From a checkpoint of a small transformer trained on Wikipedia: 758M tokens.
Each number is 200 + 30 x the weight over its row's rms, rounded and kept within 0 to 999. Layers, rows and columns count from 0. The size before them is the row's rms in percent of the matrix's.

# layer 12 attention query, 448x448, rms 0.19, rows 337-399, columns 0-111
085,200,202,238,174,190,204,189,211,192,221,224,166,218,189,110,149,192,186,188,175,170,137,204,234,215,200,206,195,227,179,244,181,238,174,172,191,204,185,193,179,187,243,182,220,179,201,193,168,182,121,173,201,173,212,176,133,169,198,143,187,188,205,205,213,204,204,160,215,155,218,234,174,168,196,207,203,188,187,177,215,240,210,161,195,288,198,162,242,241,204,240,148,210,148,179,224,176,198,167,204,144,222,207,202,143,161,195,197,253,220,185,201
103,204,217,160,243,190,193,210,179,194,186,189,218,152,177,239,215,222,209,186,194,208,137,178,162,230,188,207,140,193,258,162,205,235,177,186,214,236,182,192,280,142,158,202,220,224,201,181,250,246,217,269,166,220,171,158,204,204,240,155,237,193,178,163,215,157,169,225,211,212,180,222,217,229,164,263,152,212,265,209,214,157,209,195,197,187,176,224,263,215,133,149,186,216,227,202,196,181,208,193,223,191,203,188,167,241,164,150,213,192,180,196,143
100,192,171,197,230,192,163,225,180,210,161,209,189,212,191,235,227,267,197,158,167,212,280,227,198,199,149,173,217,157,226,143,193,163,239,221,279,149,217,263,217,212,221,199,158,187,183,170,207,269,229,248,153,239,216,206,239,208,176,195,187,184,166,184,170,158,218,217,216,205,232,201,196,199,183,214,212,205,134,212,251,188,146,171,206,231,162,212,270,246,220,151,197,226,219,160,175,207,225,193,189,246,225,231,149,166,263,168,198,212,199,195,162
100,177,159,192,209,232,176,251,210,238,169,182,230,189,185,223,152,209,176,189,226,189,236,145,232,181,208,194,239,205,213,224,224,228,219,210,257,208,199,223,176,173,216,153,216,193,246,206,189,213,136,191,194,239,188,190,193,183,247,209,183,215,196,165,186,265,198,219,120,141,231,156,222,168,230,194,231,191,195,174,196,215,192,200,245,257,189,236,237,224,192,219,162,163,218,174,226,212,159,167,195,190,177,268,176,176,222,165,179,220,233,233,202
107,231,201,161,220,210,153,182,246,215,188,186,201,211,209,197,180,168,200,163,203,141,198,207,173,216,205,210,213,229,162,198,179,203,182,189,174,171,204,170,213,210,165,181,255,142,206,215,202,177,197,229,242,197,191,242,231,182,176,219,186,167,197,147,232,166,183,194,189,184,196,183,238,195,263,153,180,235,204,217,144,206,149,187,210,200,220,230,224,222,221,148,193,174,191,199,159,235,184,125,191,150,216,225,243,160,216,268,184,277,238,178,223
115,182,194,276,234,176,194,172,179,170,236,220,181,250,210,210,260,203,137,139,206,183,188,303,204,263,198,201,185,236,179,176,273,220,177,211,224,188,191,186,258,169,190,230,235,149,173,241,167,233,189,237,196,245,195,194,208,177,180,201,149,201,204,213,239,164,210,226,227,169,193,196,223,268,236,185,155,183,204,209,176,186,191,199,165,166,233,176,205,202,229,212,205,198,170,165,203,233,159,140,196,170,171,176,181,205,213,209,222,185,164,199,176
105,200,261,223,228,167,141,207,231,153,234,195,189,205,192,191,243,238,241,195,239,220,167,209,136,205,181,177,221,170,244,203,226,185,235,187,165,174,157,180,166,238,177,177,308,137,190,224,203,204,185,155,184,186,245,190,262,225,202,175,150,247,229,214,172,160,197,139,188,201,199,173,215,246,176,188,220,259,218,194,229,180,199,205,230,271,204,198,243,240,190,184,246,119,194,192,313,204,203,210,213,169,184,204,232,238,215,198,232,212,188,166,193
096,223,214,152,210,230,180,110,244,174,156,209,199,214,207,236,193,236,181,231,183,182,148,229,222,198,224,153,221,171,277,163,188,208,162,229,162,254,194,209,200,200,118,198,227,158,194,227,217,148,226,170,190,148,214,190,167,201,154,169,192,186,223,148,173,175,285,232,278,193,254,183,143,223,213,183,166,175,237,204,228,224,181,182,182,218,252,231,219,190,222,198,170,169,163,173,168,207,202,192,192,162,238,223,194,205,193,211,203,228,169,194,247
100,205,140,165,186,170,196,199,208,231,179,167,223,216,157,187,198,196,240,189,175,212,141,231,256,261,200,185,194,194,197,262,218,233,231,167,196,156,174,236,171,198,205,173,194,188,192,240,171,173,236,185,197,140,187,251,184,167,222,198,220,193,134,179,208,180,271,207,235,206,192,206,132,172,217,192,218,233,218,202,224,159,150,155,212,200,273,193,171,141,171,184,187,182,265,171,208,235,224,214,235,221,187,177,205,215,237,170,212,210,185,201,227
101,199,217,160,216,179,209,179,212,235,197,243,210,214,210,176,164,202,195,209,159,205,134,237,170,226,227,214,243,166,210,177,201,166,199,242,150,208,197,245,201,281,188,230,229,156,188,187,203,218,168,203,232,195,193,207,210,223,164,208,171,221,215,178,160,149,200,218,199,223,155,205,204,196,168,181,231,170,241,243,142,186,217,173,145,175,182,158,245,220,174,172,171,207,224,223,208,213,213,222,206,159,231,225,230,247,200,177,141,199,214,190,256
096,230,222,214,199,130,202,219,173,141,223,224,262,180,136,232,197,164,183,228,170,199,180,210,153,164,197,145,167,189,151,209,205,220,181,208,228,200,220,209,183,223,230,212,229,166,196,195,178,221,210,191,193,221,188,208,180,153,234,177,229,207,199,229,223,231,244,238,199,260,214,234,201,172,223,203,225,167,194,231,147,210,211,236,240,219,176,200,209,222,189,214,226,236,188,183,209,131,196,190,184,106,203,174,189,195,224,214,134,257,158,186,214
094,223,188,190,184,215,211,132,201,205,146,200,158,202,150,223,224,211,220,160,234,201,199,139,168,193,144,119,154,238,187,170,188,226,162,199,231,181,172,185,175,161,183,164,189,282,192,211,188,186,198,244,215,214,146,182,204,195,216,155,231,198,182,176,197,222,254,230,167,161,230,198,179,222,207,137,227,253,216,213,190,120,193,148,174,229,264,171,267,233,184,183,182,195,221,182,198,205,177,163,205,220,208,190,167,178,184,159,183,183,186,181,175
096,162,206,169,151,225,155,195,192,206,216,279,229,208,167,220,201,190,193,201,226,152,169,177,201,165,218,195,182,211,231,195,169,231,204,185,198,246,152,188,177,205,169,174,175,225,153,167,228,214,183,210,241,197,193,199,172,163,226,212,238,229,161,186,186,225,189,238,240,175,205,144,201,184,229,196,223,190,173,199,203,251,278,184,209,233,207,198,208,172,172,187,168,204,198,217,182,195,195,206,159,201,213,199,217,241,150,246,181,188,157,176,182
097,227,208,206,220,211,191,204,181,154,193,187,173,212,213,182,177,163,200,224,132,267,178,178,158,200,225,224,182,133,185,210,264,205,223,183,208,242,184,214,173,189,244,236,152,193,196,231,210,205,187,210,208,182,189,185,178,198,256,211,206,174,212,198,197,171,195,233,207,191,209,220,225,228,186,209,255,223,199,277,257,215,176,186,223,181,146,176,237,222,171,211,204,190,249,217,170,211,202,220,192,255,200,238,216,208,189,180,212,186,214,195,262
101,164,120,179,211,210,207,185,223,210,140,148,251,158,235,242,198,146,203,187,162,213,195,208,226,233,243,218,178,202,204,200,191,261,180,195,214,203,174,252,200,192,170,291,148,243,232,213,213,169,171,191,195,225,168,191,184,165,243,238,212,153,205,217,171,215,173,179,128,205,227,227,185,176,193,202,223,212,250,201,167,193,191,200,204,212,202,175,162,182,209,219,228,228,217,219,199,208,208,181,137,245,188,201,161,208,177,261,188,210,203,182,251
115,189,230,197,262,214,281,147,202,208,195,201,171,225,233,189,198,196,142,218,174,179,157,223,240,205,188,186,201,179,173,246,197,168,222,149,182,223,231,202,222,174,139,161,220,188,222,257,238,217,202,210,192,231,232,133,197,202,166,147,196,183,202,191,222,263,255,194,179,166,155,155,214,183,184,198,203,226,135,197,183,197,162,192,153,182,197,176,227,220,183,146,163,240,198,228,209,203,175,184,196,239,215,156,168,170,196,183,193,198,210,175,188
100,179,200,178,140,229,125,203,184,226,215,201,232,170,222,239,178,227,212,236,268,197,215,181,217,185,223,223,205,219,205,177,210,221,209,241,208,223,194,200,195,230,208,217,164,147,197,150,118,207,212,222,219,189,169,227,219,203,227,225,224,201,214,192,191,200,216,171,262,261,210,140,200,165,179,208,203,186,233,209,201,166,200,198,218,190,186,197,148,138,235,202,234,169,182,237,216,230,205,201,163,146,189,180,232,180,188,246,149,211,253,258,228
087,213,209,151,199,216,231,190,227,169,206,179,180,224,223,171,228,199,179,200,193,149,156,233,226,203,128,248,196,168,170,216,187,196,167,174,188,157,218,168,229,226,236,182,196,233,185,248,247,209,188,169,189,260,202,167,202,177,167,163,149,177,251,254,211,188,253,181,208,235,178,195,218,212,249,196,186,242,249,248,201,264,140,194,179,199,188,225,215,179,236,194,143,215,223,176,191,189,177,161,175,175,263,211,174,189,273,140,167,254,173,178,234
103,202,275,177,234,206,233,167,188,215,181,166,143,213,204,150,142,247,170,202,199,260,274,195,156,206,288,210,164,146,198,202,217,212,230,162,150,221,186,233,213,193,188,189,220,169,159,197,229,260,246,213,202,222,214,213,223,275,203,172,184,125,248,207,275,269,200,173,175,213,254,181,222,193,190,209,206,248,190,195,168,184,190,178,225,168,197,214,281,191,173,230,179,229,219,274,216,193,231,258,183,184,236,195,180,188,192,190,207,191,174,215,222
092,203,228,197,180,236,150,186,234,199,180,170,215,231,157,176,137,201,209,222,195,213,244,214,171,228,145,202,177,218,222,167,194,189,259,229,194,265,214,188,202,201,174,152,197,224,189,192,187,190,223,222,166,168,202,211,211,229,191,222,220,232,201,202,180,170,181,242,217,231,242,194,260,213,247,228,194,195,215,230,218,258,244,206,238,204,237,222,217,246,244,202,208,239,174,193,190,221,194,311,139,172,155,207,235,181,120,252,256,238,207,147,238
092,175,180,194,167,265,225,265,180,187,260,229,182,179,210,180,206,285,118,210,160,260,163,187,175,184,257,139,221,172,173,190,244,168,235,179,179,245,152,247,156,154,187,170,217,218,208,206,213,261,243,158,236,177,170,222,175,186,192,149,192,199,212,208,214,194,222,159,203,236,210,189,207,160,208,227,201,206,169,188,176,232,169,194,218,190,197,264,142,186,186,206,204,211,252,201,254,214,204,220,199,197,243,213,228,185,206,176,240,171,173,139,204
099,200,181,210,168,147,165,207,174,263,185,235,233,179,242,149,190,210,155,181,245,241,225,268,208,205,202,184,204,188,182,177,267,226,179,167,169,158,187,196,202,257,182,207,210,197,181,130,236,243,265,172,227,208,167,179,217,207,179,177,263,210,176,205,227,231,204,210,240,212,186,181,198,211,210,176,231,170,186,222,195,278,214,210,231,199,148,195,182,176,202,179,221,224,246,227,219,202,181,167,226,202,200,207,165,240,209,229,231,195,200,180,193
108,203,230,173,189,220,189,195,250,231,246,191,187,196,258,237,159,208,149,227,187,224,245,220,158,164,210,165,164,203,187,181,202,204,236,185,213,262,189,199,177,235,198,144,231,161,265,177,175,226,228,179,173,188,185,201,238,203,241,249,262,162,241,161,181,166,200,183,199,228,230,172,181,124,139,169,250,233,191,206,158,213,223,229,213,172,231,189,223,182,173,173,173,247,226,256,199,138,202,177,222,223,234,215,202,178,201,186,237,188,210,147,213
094,200,234,205,208,215,231,192,262,222,248,185,237,253,187,212,207,184,168,178,228,168,169,245,202,205,222,229,186,252,175,181,163,137,212,197,198,293,262,135,221,199,211,215,168,140,239,196,218,194,255,191,199,161,140,187,228,163,172,171,204,236,193,192,216,176,226,226,175,191,156,193,153,187,195,288,153,232,204,172,203,187,233,179,234,200,229,267,137,136,194,195,246,215,259,181,253,237,186,173,173,250,235,186,198,175,173,203,152,178,194,151,223
098,195,215,151,210,170,182,160,185,208,233,210,138,139,186,251,234,207,198,203,169,207,235,179,146,171,191,148,223,247,197,182,227,207,227,182,183,204,193,175,213,221,195,216,237,214,242,261,139,173,139,203,196,278,209,220,225,205,230,231,173,216,208,191,222,181,187,224,195,238,203,220,258,231,161,187,215,198,193,168,199,165,230,179,204,174,199,199,182,180,235,174,274,194,200,196,215,238,222,133,188,191,188,166,151,169,176,147,204,211,206,213,159
092,177,205,213,191,181,196,229,179,206,208,206,219,202,149,178,215,181,250,210,177,179,180,150,138,182,188,234,154,184,179,214,237,270,176,225,193,186,241,210,181,155,207,199,187,191,157,229,237,228,172,192,155,168,224,216,201,181,200,268,223,155,247,200,167,210,217,168,243,204,195,219,205,227,209,186,226,184,206,202,147,223,164,175,252,251,179,201,146,216,185,193,195,225,203,249,170,209,222,190,196,234,173,235,204,198,228,202,201,200,185,167,195
100,188,224,260,230,137,143,178,192,152,216,228,190,199,244,239,206,206,212,246,217,201,244,177,189,197,163,213,233,228,154,165,196,167,266,206,228,211,198,206,161,168,224,251,182,163,153,151,164,166,204,169,133,196,210,251,229,198,251,192,206,194,163,139,250,229,245,224,230,199,169,205,136,210,220,202,200,196,164,239,190,181,184,254,193,195,131,171,158,191,180,177,120,161,210,186,184,229,194,188,178,226,144,170,127,194,161,189,230,213,225,209,245
095,181,139,181,178,204,144,209,175,145,240,209,199,229,239,188,197,210,197,187,229,185,202,219,197,174,235,196,222,235,163,140,224,232,209,227,160,182,227,190,160,236,191,214,202,201,176,211,224,163,206,209,175,179,238,243,185,194,161,168,234,165,191,208,170,215,227,224,200,208,139,221,203,222,254,204,177,191,193,215,177,188,220,210,228,180,191,174,182,204,201,140,242,182,230,134,177,258,188,246,184,192,109,196,241,192,236,190,209,205,219,212,196
085,187,141,219,208,168,251,217,172,174,164,212,223,235,166,205,213,222,209,192,158,142,223,174,182,182,190,195,180,192,135,220,197,196,199,245,222,157,189,223,208,182,214,150,248,206,143,190,161,238,182,179,260,203,182,197,210,187,217,175,262,212,154,189,200,187,216,155,211,126,188,142,210,237,203,206,147,178,183,198,189,205,156,216,227,244,151,203,229,226,214,171,235,202,172,178,211,184,246,226,229,220,121,218,197,175,181,177,226,179,190,171,238
101,203,197,210,220,202,209,202,248,205,234,191,187,186,221,178,202,217,158,143,164,208,154,232,195,211,203,232,218,226,220,232,166,179,204,197,119,230,203,196,235,184,133,271,203,142,185,211,184,245,194,200,241,212,266,192,172,224,174,210,244,179,180,198,253,208,180,156,199,232,217,198,171,208,191,179,158,178,241,196,202,169,208,220,169,224,215,188,141,235,205,217,220,186,237,166,197,216,170,180,153,238,179,274,206,159,203,216,180,160,189,230,156
105,201,209,259,180,240,203,158,212,210,225,248,155,189,178,245,188,226,226,203,197,179,213,158,169,223,163,236,213,187,247,200,254,168,203,217,189,222,198,197,238,198,239,212,209,228,217,228,231,218,186,213,224,187,222,200,181,273,192,202,174,182,159,222,171,228,207,191,190,235,180,206,221,224,246,205,215,270,174,227,190,223,227,245,208,214,186,196,217,171,120,170,109,146,221,210,201,196,194,192,155,229,202,182,156,257,161,144,197,216,226,225,214
088,208,196,174,205,205,208,189,138,177,166,210,183,156,264,167,206,204,150,213,214,216,225,171,213,198,248,246,210,160,201,197,176,208,214,163,216,187,233,232,262,251,246,174,202,258,214,149,204,174,189,205,155,146,244,177,217,206,181,185,263,222,204,160,234,190,231,215,138,148,134,138,198,186,210,214,173,189,226,231,191,214,206,214,211,205,183,165,219,199,187,241,180,175,221,163,241,184,175,227,207,189,161,197,208,192,206,196,209,213,196,225,223
092,174,143,198,235,219,231,160,237,177,151,211,227,234,219,183,199,170,263,213,206,192,237,198,179,141,235,178,233,260,221,184,162,178,239,187,198,221,179,215,168,179,194,178,221,185,246,237,213,121,177,200,290,235,159,211,161,168,171,116,196,179,203,175,181,175,220,228,221,212,161,199,218,211,202,181,182,218,166,209,182,196,215,221,216,190,163,222,181,170,252,147,238,225,161,189,216,234,182,222,113,223,202,143,184,197,244,139,161,183,228,212,154
102,172,188,184,209,138,168,233,193,169,176,213,152,159,232,222,240,202,230,177,141,236,181,172,185,207,178,185,211,185,241,185,202,210,160,220,208,153,170,175,217,179,276,252,211,165,186,176,189,173,160,193,170,211,208,248,196,205,136,192,216,194,172,167,277,228,170,221,219,184,220,209,168,160,225,186,199,190,218,164,162,185,260,235,168,147,199,183,219,245,166,174,224,239,237,185,248,215,143,218,145,228,230,171,236,205,187,198,163,211,186,149,171
090,154,229,204,176,240,197,209,197,221,215,217,157,185,218,209,169,206,184,218,162,190,209,198,201,192,243,107,238,221,205,173,140,228,197,191,187,205,213,250,224,240,233,231,215,206,211,189,187,185,187,250,199,177,225,213,202,220,193,209,202,199,198,211,185,200,122,202,244,304,215,187,178,148,243,211,253,209,222,194,215,209,175,161,178,186,170,197,181,169,215,199,215,218,161,197,193,198,150,207,172,116,198,230,161,197,192,233,172,225,196,175,145
099,280,225,196,183,211,212,187,219,196,138,129,198,222,176,211,171,164,157,194,156,176,176,161,213,228,244,195,229,220,166,199,196,157,256,185,267,221,231,164,186,144,228,224,223,256,230,167,188,180,204,264,208,242,188,172,185,201,184,232,233,133,173,203,185,167,164,139,204,254,204,194,224,245,203,240,166,195,214,186,158,252,156,196,199,208,187,176,229,174,219,255,147,211,203,211,222,154,255,194,228,206,235,138,223,205,219,179,214,215,183,220,177
099,184,152,136,234,204,204,192,144,246,200,232,217,218,204,171,192,196,258,182,217,200,190,234,183,165,254,242,204,215,195,178,208,185,214,173,149,216,246,222,179,188,219,190,243,203,178,202,205,199,182,217,214,170,151,181,210,192,164,196,217,220,194,238,270,216,166,256,169,128,235,198,177,197,141,191,210,258,218,183,238,147,206,221,183,240,134,176,153,233,171,168,192,224,171,243,166,231,164,179,218,179,186,178,260,227,164,206,240,224,103,176,199
094,192,190,263,212,171,191,197,116,244,161,149,161,225,214,211,175,197,163,148,185,204,165,191,224,184,203,183,236,219,175,235,167,189,198,212,198,202,184,228,192,197,181,205,234,176,204,233,220,220,253,146,162,143,192,135,210,251,185,197,219,187,187,218,216,206,164,237,179,228,183,208,220,200,227,210,194,168,252,192,230,229,206,196,158,196,199,174,213,196,157,190,217,164,150,204,225,214,195,173,167,212,204,219,248,232,215,211,209,207,205,182,206
103,161,148,221,230,222,194,212,196,238,213,189,170,175,164,225,180,136,156,219,215,181,214,220,148,162,197,202,233,193,160,163,175,175,227,178,157,171,223,198,163,183,185,214,181,221,197,194,162,195,201,220,215,284,189,204,238,151,189,245,209,242,210,229,222,223,169,170,209,209,234,176,211,248,194,186,272,220,224,196,171,207,248,245,203,227,229,250,222,208,222,215,174,177,179,242,148,248,193,215,207,165,220,155,204,167,204,171,235,246,185,228,199
094,191,178,114,168,220,193,232,151,242,151,171,158,221,173,180,196,234,188,194,221,227,202,218,135,231,162,183,195,184,203,220,192,176,211,228,208,176,206,205,222,211,188,230,158,225,215,216,227,192,166,214,149,192,134,199,220,170,199,253,193,216,189,175,190,284,235,173,202,146,158,221,211,195,212,153,204,180,154,156,169,238,162,227,138,141,184,218,223,210,155,203,197,213,161,171,182,174,204,148,195,185,178,238,177,253,249,184,159,240,151,205,207
099,221,238,232,226,191,212,235,216,182,196,239,230,214,241,193,151,160,193,279,210,234,187,211,133,180,174,197,159,158,181,169,191,199,193,257,228,267,178,193,259,190,239,210,188,205,169,223,216,195,211,213,207,200,184,159,180,210,172,222,186,190,220,213,174,205,174,184,194,194,176,203,211,195,137,167,180,191,161,153,198,157,211,203,196,177,228,197,206,215,184,186,134,219,246,167,165,171,223,157,185,210,199,150,208,233,163,182,154,261,224,207,172
102,241,200,216,201,196,217,181,156,182,195,236,200,195,163,172,195,210,240,190,213,233,191,220,219,217,248,186,156,265,155,214,255,197,204,239,234,194,239,201,256,137,188,254,246,247,152,237,239,194,267,204,174,228,216,190,181,232,214,190,259,201,232,217,234,278,224,203,202,158,213,222,223,177,163,198,157,236,165,207,183,211,221,217,135,222,160,192,194,156,199,218,205,250,248,255,193,161,166,254,233,192,165,151,227,179,221,203,228,215,190,180,173
104,178,189,155,149,187,213,216,172,217,259,181,160,213,217,222,168,190,193,257,277,170,197,189,175,147,190,179,230,197,195,174,176,266,211,233,199,238,219,187,235,196,190,193,231,247,160,239,222,160,145,225,181,202,178,240,161,183,169,180,250,182,194,162,246,222,245,153,220,143,194,153,192,190,250,236,218,184,257,203,155,198,229,204,250,178,185,183,238,211,167,187,216,172,226,182,232,184,176,236,206,210,162,189,180,173,205,173,178,235,256,205,207
107,177,175,181,217,140,228,187,182,196,209,223,246,182,147,149,247,216,215,203,251,228,192,209,190,186,159,210,221,269,176,163,200,207,213,258,192,174,156,153,165,154,224,180,212,237,205,207,250,240,157,174,164,212,258,212,194,178,229,221,181,183,201,170,194,255,267,204,212,219,247,143,233,225,220,190,245,216,187,182,203,199,207,173,175,182,230,179,127,176,205,180,249,200,210,182,210,199,174,166,169,183,213,208,168,194,273,191,180,223,240,184,161
182,190,165,201,155,223,188,238,201,215,223,176,214,184,167,199,167,166,216,229,162,226,227,197,208,219,183,261,193,178,204,234,221,243,237,194,203,222,198,229,175,196,238,229,170,190,220,189,149,215,172,199,198,221,175,159,183,189,265,197,207,213,204,181,217,165,231,148,229,210,216,182,145,137,225,167,186,206,224,207,153,154,212,192,219,228,229,192,202,186,225,253,205,186,194,185,241,186,238,287,186,224,177,221,196,167,221,232,179,174,184,199,224
097,216,281,228,221,181,221,234,147,212,144,261,145,221,201,240,182,183,174,197,217,218,234,215,171,178,196,162,189,234,221,168,211,237,180,205,212,196,220,164,173,202,217,194,228,174,195,195,239,164,220,233,212,210,203,184,195,194,176,165,168,192,235,221,201,180,223,193,222,182,234,213,200,191,174,195,282,193,165,180,198,218,172,198,206,240,182,206,246,213,196,116,231,207,211,220,204,213,180,187,168,230,194,205,158,190,217,250,179,187,179,182,165
113,164,268,201,259,191,207,182,194,169,202,205,222,198,217,242,205,193,202,241,208,180,178,205,231,195,195,160,125,186,160,178,170,196,219,228,173,173,177,176,207,182,203,208,200,214,194,235,227,145,181,245,194,168,177,230,179,145,263,200,229,228,224,207,185,219,221,162,230,228,169,227,180,206,182,208,202,225,147,152,196,206,195,231,199,187,162,164,243,224,178,142,198,197,167,169,209,151,227,180,185,133,158,214,179,179,159,229,156,230,206,189,185
103,195,145,186,203,195,223,233,211,196,130,236,271,218,240,191,172,205,186,180,190,208,229,177,260,210,178,217,216,178,153,175,254,229,265,192,162,191,258,251,241,209,264,174,111,195,253,191,202,204,246,214,168,182,156,166,193,203,176,179,134,178,208,254,220,209,259,170,231,191,167,167,233,235,216,194,201,195,248,166,216,226,199,179,187,247,251,137,226,252,209,203,221,209,164,272,203,171,151,186,230,193,191,252,219,173,211,241,173,212,224,219,189
085,135,202,204,145,178,232,187,187,226,200,223,192,164,155,222,191,236,210,179,211,147,156,132,179,189,227,195,226,167,201,176,199,218,168,245,180,196,176,160,236,210,194,221,166,169,213,219,151,216,213,204,231,151,167,161,223,159,196,262,227,186,177,189,252,219,257,193,176,216,247,244,185,165,201,195,199,192,204,198,190,227,230,192,179,183,209,219,189,147,224,175,182,156,182,192,279,196,187,162,250,203,219,229,163,211,193,180,229,182,179,208,176
080,203,195,143,143,203,225,216,224,187,228,227,210,202,225,240,204,239,235,191,174,224,186,154,217,159,236,215,196,234,199,117,190,214,230,177,215,202,201,221,209,215,171,157,182,175,194,189,198,93,194,236,155,213,196,219,155,185,230,188,224,172,181,208,163,201,175,208,211,247,216,191,205,243,209,204,177,176,187,176,232,202,197,210,243,225,167,187,202,198,227,186,248,183,192,154,164,238,149,178,219,191,228,223,181,192,155,232,182,178,237,132,247
089,235,217,208,170,221,229,205,190,146,201,203,219,219,220,200,208,242,216,163,176,177,236,218,221,227,203,225,241,200,196,158,226,165,251,134,176,242,185,208,218,206,174,189,203,251,199,208,203,141,195,175,186,214,231,198,178,206,204,191,216,236,219,218,238,184,155,190,171,169,212,153,185,223,194,239,245,160,228,199,108,213,158,178,190,209,204,147,246,177,200,251,187,181,143,184,203,185,214,238,184,223,167,241,161,170,155,192,207,190,173,262,246
093,164,206,168,201,171,156,164,175,181,254,210,221,228,238,189,220,204,211,226,196,227,213,217,157,169,213,173,205,246,208,225,229,183,200,185,214,233,219,223,212,203,232,220,172,180,263,170,213,261,214,187,227,193,182,170,232,235,216,199,233,179,257,215,193,145,221,168,237,153,220,208,208,233,174,196,209,197,174,225,221,203,239,178,190,198,157,164,243,201,169,203,260,194,203,160,215,142,208,188,202,233,233,210,183,98,205,193,187,205,207,222,229
089,141,145,200,194,206,221,180,213,188,228,197,202,188,207,190,194,202,258,196,223,236,197,222,174,226,205,262,186,189,238,242,237,201,154,199,182,155,223,165,214,176,166,187,163,188,263,204,189,190,155,214,215,174,218,232,202,222,111,211,228,177,200,260,185,177,232,188,173,237,194,258,195,142,202,152,163,188,203,190,251,226,209,210,220,190,179,164,179,255,208,196,196,177,199,222,181,151,208,214,150,173,225,195,173,232,228,225,201,191,184,183,210
101,215,194,201,170,192,179,198,191,232,201,188,201,239,196,202,221,226,211,203,166,225,239,171,203,124,161,173,241,133,226,210,276,199,176,187,147,250,180,215,213,135,204,188,223,208,191,196,236,232,181,149,180,233,271,162,193,162,286,208,146,190,228,226,183,211,211,206,222,195,161,214,249,211,180,176,223,168,183,198,188,191,234,179,203,260,211,197,173,211,206,190,192,225,205,217,182,143,202,196,196,214,203,159,206,199,185,219,158,169,230,242,166
099,222,197,182,204,202,224,259,173,235,252,196,242,154,168,245,200,188,210,204,138,162,214,246,197,191,191,173,250,244,221,263,242,225,231,197,194,181,198,202,187,230,222,201,141,173,242,195,138,256,192,235,242,171,176,110,175,157,215,235,246,254,254,257,188,217,232,191,182,194,231,234,224,191,191,209,234,228,187,149,193,230,180,275,175,207,191,172,227,189,180,202,205,233,221,182,201,163,200,197,190,207,178,216,210,187,178,196,186,206,173,227,195
076,203,206,202,159,181,261,212,186,170,155,152,195,193,235,231,275,203,213,189,233,256,246,211,172,172,195,214,199,146,171,173,210,255,235,174,221,212,178,203,206,180,184,175,201,211,177,180,188,150,209,221,222,135,176,233,213,205,229,201,158,206,186,194,207,246,194,197,165,177,184,196,223,230,218,215,189,165,209,200,217,231,164,142,185,162,232,192,202,142,244,202,180,266,187,168,211,182,206,201,219,187,237,162,239,221,207,187,234,230,264,169,209
099,231,170,153,202,239,193,199,189,255,255,209,260,219,237,194,142,194,200,224,189,146,200,219,206,183,222,184,186,185,226,255,207,135,126,240,202,237,144,223,219,214,171,227,158,164,213,253,196,257,222,200,243,161,213,179,185,237,214,213,235,179,180,241,208,217,258,228,235,225,195,217,152,172,223,185,195,239,151,213,277,231,175,162,166,177,208,202,227,207,133,211,175,233,224,194,209,222,226,179,181,242,203,146,190,189,232,210,197,221,180,165,231
091,185,227,231,217,182,203,152,207,234,159,227,134,144,201,235,166,156,238,175,194,161,215,242,175,195,213,152,200,203,173,232,186,184,189,230,206,171,199,249,205,197,170,236,160,158,240,185,181,179,231,200,194,233,253,173,158,200,135,160,244,254,195,207,191,179,213,202,208,166,196,219,171,202,200,221,147,199,260,208,252,233,249,257,214,215,239,210,173,213,178,187,255,246,241,245,214,168,184,180,147,185,190,169,205,197,173,186,206,147,164,166,205
085,143,222,219,216,166,188,213,228,219,177,150,159,201,153,228,150,204,180,182,176,194,164,175,194,182,178,183,222,215,200,210,231,247,157,164,242,202,194,180,187,190,173,206,221,215,230,202,137,211,156,176,246,159,154,191,214,168,245,161,189,186,197,153,208,163,244,250,232,153,190,209,262,214,202,223,162,249,188,205,222,264,176,180,252,209,223,219,211,218,182,147,186,212,209,262,216,176,236,197,217,245,224,226,136,215,234,216,216,162,177,274,219
106,205,143,163,187,191,171,208,218,235,191,212,185,227,211,218,202,216,179,179,213,217,146,204,197,245,200,249,220,216,129,224,144,222,193,185,249,205,215,168,208,166,197,168,208,180,233,244,236,247,108,203,240,142,205,198,164,222,187,161,199,236,275,168,193,168,185,155,166,212,186,240,177,203,147,215,180,223,163,214,240,178,204,160,232,195,214,160,209,215,227,222,222,187,193,243,195,171,162,205,252,203,227,208,203,180,230,188,213,214,271,219,177
090,265,231,183,146,214,240,210,234,193,177,248,216,193,187,253,186,187,157,159,205,199,203,171,239,203,199,180,212,184,187,169,193,203,197,167,231,211,176,197,191,217,196,163,227,197,239,170,168,165,195,183,170,202,228,202,216,234,188,188,214,176,175,207,170,193,173,166,192,191,163,169,138,168,205,206,132,189,214,167,217,145,167,189,200,210,177,237,239,235,205,216,158,179,137,198,181,150,217,174,174,218,204,172,164,261,217,208,223,213,236,194,265
102,186,237,210,178,143,209,164,275,184,191,200,211,179,168,204,218,187,232,183,167,197,169,162,159,251,219,208,150,218,163,217,201,255,185,196,166,214,146,241,233,177,202,184,210,213,182,206,214,168,220,215,177,241,200,214,222,203,178,194,183,170,254,155,129,217,192,176,221,250,245,196,203,237,254,214,233,255,232,174,206,217,200,255,220,180,159,217,197,227,227,238,189,221,196,166,223,184,204,198,193,191,209,205,165,298,275,252,189,214,172,184,152
113,184,216,203,166,171,182,157,227,190,190,202,212,198,217,230,198,159,172,190,268,235,240,131,205,209,227,168,157,161,256,209,204,183,210,259,210,215,229,205,208,224,210,153,169,235,223,233,160,152,256,209,236,210,238,209,209,170,193,244,213,218,198,215,158,151,155,189,187,212,242,188,233,187,207,157,216,196,206,204,191,176,252,233,213,153,146,213,188,231,158,193,176,183,171,181,180,189,190,222,195,213,168,164,256,244,217,196,243,210,209,200,169